Each number is 128 + 24 x the weight over the matrix's rms, rounded and kept within 0 to 255. Layers, rows and columns count from 0. Numbers have three digits each.

# layer 9 attention output (transposed), 320x320, rms 0.0376, rows 223-255, columns 256-319
136126120139111113134137154179152166190152140167122110115158127110148100172120151137121124122129137131145102111156110113094135101157164134127108124120134110125107176149136164112115102093144139
134128107104085104098158089144097154115116171144168146145101143117109114104116129133138111142154139113132123113097094156141118154089136146164111089176113120084145138114118123091100121121108090
115163127112136118145138155113092073179145114136144103084155149081143141112139121146132120143123102149137151158121122128147137130097108136177111122143129155092112123121115144139132106118125093
129089154139145135121128172127141140162138115132092142150093110126143145172129123095078168145108131080151147167165160113162113154117137166160137086135084126116109120146136166103080115117143167
155151128080115095121104127139099131086142110114121135139141143119140140084098104096135117134083120137170119117133175142140113108172164132158133121155127147114135096120092108151155082111126146
130116159135172138085105111142130142123112120145110117149114145172095127125100114109145133107128150142125105092136104118084129156115112144120120132110091121156134117083156174150133096139146087
085140129130138166112136168087097105145120145128131132135125110160086145141140135161128159083129133101153149137126082112135129162171116134119115176148146099114101160162165104106156115144124126
193132137138147065164180164157133183122123109134146083118136145126169079116133142126130134150144171088104131120170151141148101086153131100140120113099112110099133142122139126155125139118169121
115133143123134108124149136188158186135094097162152133117122158118110133102111148100122170138118105120126126106156082096123177072135117161150164103122130122144122138107142153137122118157132168
092112095126140116137144151078127143107122124158136117127154135154181154124145145140104149120115108137100107103120134074116109162106097156095140135140108151171129137068135119127129127126112127
100121151105123158128108153085151100150127170180110150113108094165108141166144124152134166188129115123105125097140104129126120130125098203130126070123145106087140101114137163154135147099086162
139136137173117145093177157127129128142127082166134133106148150149118136115112102128117141124107124067098068133166113076154127033157063101154152096114123130138134150132160121132117140144118155
126143149157118114163094138121133111139152156101129116106142096143145099130148133107131128049112124119122082145135143106095108080182108139159145114134162179136120132162152160127148141135151165
175173133069152088133125123115124142061141110135100109147117090137158125117148090137087120113147095138098167148135151139133144163128113115122122112137143126105170160143116127126109115110116119
112115135146116131113093120147106122139128138127108146137172181154140111140083123127130108119133126122158155121140076125157130129167151111127122119145138147129124131131162124128117111123149130
132124096091110103098156137104115156115099119170110166161134116153114104126105125064113107118102150131118145132095123143147205156117108095108166121140144139095098090088171123104163088128196120
147127140139127125142100129097123110140096091096132153124143107145110101110096133145131118166155115149130116159113114127159124128125111124081116126116116111138172085111110106124147132093176082
128130130111147087123136087105135129108120165143125079100172123165131136147100098147106148098135127150117131135125116146156124111132127149106159141140176154090161120139086123110117103151180124
118133137091109173163132129140095190161139100158113173107128117112136126130137126108133162083142134117140108131144158135132151136121131121123155137171143122124093139124144103122108155128101093
119103108113139103169075153136122049119131148122137168159099075119102112139158162133153171173116157145136142154154126121131108097088152056115152136161149119122104123185122136151085156118140132
140113142150183171134130129152137143116120103074132104147086139165115116166091115169123139158117122149158134119122139131135116086141115168186111093110138162078132138116104140130106140134144169
136103179117111094148110131101095126154147110132140124114168143160158164159094112167148115137144121143119140123163133132176078178086134172136150128142117114084120138148129145129142131149129140
136115110150117153129094162097100163114144146140106136149127138124123083074159108122154111130143112124137156142183121122145137132115117127132164171096133137132095103135106138133102123126148122
117146139126117135144096146114131112165121118163113101164120111160110132088141157127144122133137162126172146165150120176138105108108111105150132122109184110188145083134142138105116108133131150
117101129130120111136136152110157152127147120139176084123127075140131117137086103108106145145139101101091149115131113106140196119154129137149131152111149151117159157140128147161150126133136124
146099093118116137107125093116126145199171130104103150155105157119120141147134139067134157067065076151113134162152117147133143144179097084119115084158080094108093127089161108100119119104144139
119102137150169109136101140146086123137085126085157103148102105132140114144114098166109135188110096141121138132110128137138151142127110127104153154142104115122118123152134145147143099152093153
136115157099110126105150112127112122085131109144133126118157109145102104152139122134099130126099118159136161114133129105144109134148146100119118119128134127169098135110169109131143125156120078
163115130114105127132133138161107168124126154153136116125134122106133137143132152109115142130102121113149126141110114168143117147103096117126129107134105107094132120116140153129145122108153094
169124147157115162133198118105129155137117135118133184142163127135125150151112128113119131132115102132141156148113127131152165128106170117128146127171130125144116106112131138135123124135130104
116135112152131175112149139123081119149096102131142164124129120098095136111128114162133154125173143134138128133115100113104146155145140149118117140109129181167121126125119074104121136126108181
105136152144146102131152148142097153158115099123126133161103110146110157116175119139121112118115137155130149116139126168134152119164127178162134154071154123150133136172116146139168150103121076
116134145108109131152144130129110140142122100199158141134129121073086116186134124133133173117108104132162140132136146101119087109119157118128169087143154135123163087105116126166080138124135127
# layer 9 attention value, 320x320, rms 0.0302, rows 224-255, columns 256-319
110127140158128132151110097113184156183182079159095107137108099097117153121093141158124117106146138143118149163131137116143107079152116100112108076108140113134131127120136154146154147145088050
143102134135132165126140037143116118082138127110109153138132106157121132142143111112137149090116127120104111156140121137155107124156186132105164113156131140159134105140119088130145133108121135
141108082116138122114091101126113140130107109076146126124120108127116132158153128135159068133154152141130112084130176149142174117098132057085137164118112136144134148117132127146161128141099078
106156106122160115137107133132163110130114173118120103161154103136134104149090126150133123101110110150087133146165131124079128154118121114131148129142119143147123122121130133132135175078117120
156119096111100123152153142112193164123146145135102114172164141079141119149132144131130082152140140115124086150119201132112158119153128135116120127177146153113121160182105143105133126126116147
167108145118152097132106148139142116147136076130095126087106154120115119141157085090107123134134123154116143133144127119087118100163154156148150133125115130132133139137100185078134119150072164
083140136109142148086146144104100120149160125105094130133148101143087107095101120091107111121142147151140106143085096119154161158099107166097122122134108111145105097130115157094117112108117146
103130083093098138139129127089145092100121143095088144147110131121117112118160113100144101160126145143096082120091179132119126145136161170123085084130102158129147075145106145126150110135159153
139157116139136089117109107158121095130150163097106133134158126139080149127123113110148162097130151170136127137150149162133112117162130126130156093104145092092125123150092155126133139144109164
103153104127145169106134151122134178115134102155147089133113117120117088123146162138171135138115144141155143127097149169123108132168110073154142169118146118169124088131133101106144091141135103
082141154120120129102099128161163134106122142167122128118137101163125092095129128171132146094073131178116123145135080171123117150164157124123088164140113150076144150149143136089111116107127135
113101142046156066134087092146138135128105113128103125152138172121103144130114068112100159156153150177095130106108099149146130125138156144137155140136098103143123115114089101118112117105123107
174108125139095134146129152118127121186139142108107161164153144132108099125126086145115159176109128147147138109130113126108121137108111112147122132089133133151126076088145151104154143141178149
116121130132149152120094181139150134114145129148153148142102121118089131136127101139124128144117118108129121131122175146133158162091143160114122090109143147123128134112083136115181142125111119
140117157148143164172139148181148146132166127112133089112127139146109151098104153142165151148106118143167132153119092151149129109141157167147099150117106152143177146118122144162079137140130144
116137109124110139121151138129111130114123136123150150148097135141115160135152177099106118104113135131115150105106137137103176120150158113180111137129104125149107144114146143118134161167149093
121087108107129130161128134135154124141148090114094155153147145100143120091129135169179103107132160088110100128102128140101112115115140204135126144086140114147100133085139127131149139096104131
095104116147110145076155096063148107103125143133134128141109099116163097127142096148112141140134174130116122106101112121111103192132089122140134107127106094141149128142140167105181155137102127
125144149170107132111148107160098104155127114109100143084099128127134111140154110133073124103139141092103150118118103131121137120104141117145116139110145085141133081146109111085081114133087102
101136146107122067141157167116126101159143120121143137139153132131134103153128129085118159155129114131115108125102174159144138166122139111105116143151136076158143130132136113088181111101149121
139120128169127137130157124131124141134107134102134127138140166086096106161118133103127142099079130086150144144120067133102182088130103087138123105120111119147157129122121127128130133137098107
142156129126135141146143129132115143107096111124138124127114106144121125127105169057115145167119139156132094155090149141132126101157159161128132093158120121117148118105109150151091116108094128
102103122137164103108147076138120150135147091089131155089134135118134136130169062120116131131148102105131135123074151128135120134160179118119102101164079172071121129131135163133155106131150144
106151162088096131155106119141105121118152150138098165139124120140126136127144130130142120142111140189152114120109165129125084095071133093112096121138111121126095127112151136105135125154128106
115160100161167183142123100169140121113081147150129119085126128114110137162140153182135112107175119112177179114166179103128176122112156159181159139074117160146129131148087120189128129171087104
170102133144087144122126147114120125107130136136129176102099149150125158148130127140138165080156117109168130118122092124102136123130117134188122144089150149124145122094128130143108138079148092
164122098143171111123134138096146136118119123102119135178160148123126182136137127107148103109142152108126095145138130128088110097156099139157129144116090120083157141120096133106115114119119117
109130128089151143143127118109127140134152134088100141106096146115142160149157132097102124120140136112105135135165165089106133142147154106113124107133112118163103111091110109146095123156145122
082128106098110116167116105155144142138174145129124132163127169138106131124091108168138088107153160123121101128136158144130097155129119193092113100107093134082135128122161163095185137147137126
129147089109132114119101108144165138093143106116167112180135144111122096116142170103137149145104120105078163105151132094167123154075140136128159067116117128134115129152118168130086132112128122
080098101135116144138132143165130084117099163143118134122094128132135088131096119074131140074113114124135058114141110100131133123136112091069132107156109110134138116101129114108140116100125176
119112105145127144093127156131110128124138077105164125130094115138143102141139161147138168147163085141112105129080069122147133140088084136141108142134111141166139158153130126115162102130135121
# layer 9 attention query, 320x320, rms 0.0303, rows 256-273, columns 256-319
125154130170129125141127133159112117163123140130136148106126123134177148126160139133125151175098111126110107165115107142080116126152127085150150171127109149158118129131099103132136125105159171
135148114136141145130144136161125111127154119155133114101108112126142129139118164143097122109141126148128093173118097143137151112093116123158140179129100129166113127139106128162119094102117145
147129116140147128154141145108128114111135147115115145155139121092147120162142127117146115103164135139126124115084150132127153103169119112115161093095126112087118127135127146122146155160157161
134107115142138133147133108103119110107135119165122095157135101075135108155134148130160129143110155132137150160121116169131116139106173134132154127156152157141149137122116108143106112056114115
124152129128127107159167118121149126128120116150143083117112116102128138142126141137107089102101138126124147135138103140155158098090136129117153183141131098141135125110113147132106090089103133
096129143177108106104116136131134119114148102116088128124151113116108144154110146124120118168102158105129105154159119142094109149124141131106122155145113163145150111102105139172113109090136090
116120126150162093137157135134121140127137156149143147121105097087123090146123163137133076130141139134150128147176102105129122091104112132096127147164097116125166135140105099113114134116139119
106128121122133113110128160121117133113132102114108115125135105108134154149134125129114123146105118136141135128136108145110162112141122109128123130139137126148145105135089122143146122109122190
134136132155138102173131113128134105175111170138112113118118123124131161099146138130103123121078121129166138150121095148129117106148139171101161163117120135098117172110131108173101121069115134
107119085134133126135153133109136142142115103164168086135124140102115109152117155128101069108119143145123132150147096126142150101109148147117146144126123137184149128128145101140139094151129068
131144079139129141171169113123131135150136111103161133087152152124154085117105132148094130160128130105131115137171087119118137094144167137132118169124134191106102115096094112139107163126132081
157148172151122081135144131167145135148174127102160134074128125143157161143110116157109119146103185181135090160164104117168066089113145148099147171090122087103083105108119133121150170105139118
164132146094146124116143171073111133159135115093158174106118145168144144124126095138112140108130113153175123133142148126122130106123082118139134142149126139117163152125176170114083123138143131
128103117139128128107115086128122151122123123139144152117127138109159162142129123170095098164125130113120107128109120132118117136138125130119087124108128122161121122111097112114132133111156119
082130143179166119121129110150121131127132118121107130076137136125149105165124152112142138113135150147118142152123128127156146176083126148143146180123143171142162155115150109164126106133169072
117150137091129134117093096169147127125125158155135109125136118175106137168165093101179140127090138169125106144088139105172132129105120121154147132116137113114106062153140106140099079144100105
174162112099108140083144103144161089142130141147135148163067135107118167201119112113128127147136108150132101144131072118063147125127135154102140102138171136135111121128094080114139103142095140
109138159170156159122115140135138182145109167178135130131132135097113191109127104139104146127103113159111154131121120123110128136132071139103111137162093120160153114125114148161126092133076137
# layer 9 attention key, 320x320, rms 0.0303, rows 256-272, columns 256-319
112115139109134146139098124133121136132134131127148128135110144065156143114155141139143081134148073148159103117147135085194133098102162109114159107132143146105093131138117152106093111121106104
135084117156149102161134131149139120112072136142185133156126094115146157103153173130131148133128115158096134114166102146136145093177129150119145148147128139095136141173183122108134135112117113
151129113085139144124148151135151157137097136098140100149087150109119107127121091110138111146123111116138136133133086146159156137132097116080112169111156131137118130139142127112134104128128143
125147136086111121121152147152124125128125123108111143128067173141115125105100101148116136106118160119136152136126149120144130132131105140089123125093119128108122196118155127096116124166123140
149088107124119118145097150157114157113119128158154126144084110133156176123127107120159142134139149142140134103147109137145151139150126095158134076099116132123152106155170100098120095157138081
118110115116105165141119133138117136115133126168119109134107154121144137082128113105118144112129156121138118121109126120128128147087135131144138058115153144111146123112124137128133093137100166
137156150112159136136163083158165156121150145104151144130115146102144135101114125074113136124122141118085122127108145095186133130152142111138100117107143114124118155141178146093107119131132126
124148101101130150151110107127115115129120158155130107142141134094111123119121147163144133121152142104146111133160155134137148080110137149134157103146136172108134166135153141109108107143129096
092134128120111140116113176147158123137148135131122147082143127119135122168107124137152113149139114116120121143125178103178136133157102106110115077109125110091137143137121140066114147124119102
124121143106102094145106142103115153132122139150128157144075153111149169132135116129109116174132152126184122128125125102098127137149140119123114094159144143142136142123122108154157124128114150
166144193118134134126117080176156124134097164111145156106105167107143101097133150137133154111108123166092104125132134170122123142153097123185174128116159115128154138126158118154129111172161143
113145180135137144107076131110102137123093165070113148115088128153095086132096140122153113132094109125130109107116122118116138127149135144116121134157127097125134110145153124147137122152156101
140126121099108106114122140130147116146095127072063119145146138133141102148133127116139110125125092118138098135129157158136141106091130122145120140144140140159127132090151127143126163090152152
131127132137109104154162139122134135135133155137100127138117145110157115122111141116142158100151133160123146131129136110120148108139119127150144101114114117108110160130146119134132169096114131
129126084121105158111143131130113097135139118151089101113106144117080111128140122108104127163152120113139141085143108094139091164147172139117097076116124104130158121109198102120116127124120143
125156141123120122126126109164148113144138137136100099129098096134141145118139111140128158136171123115112130093107132137107159107147167134131116170135137129116131094137071127141148144140110154
127143123128093120084089135135107198142148102123127117127103157147156098130145109141170140173115154093134151137149116096142097171158100144136119077098094131137131115127123134107094158157139111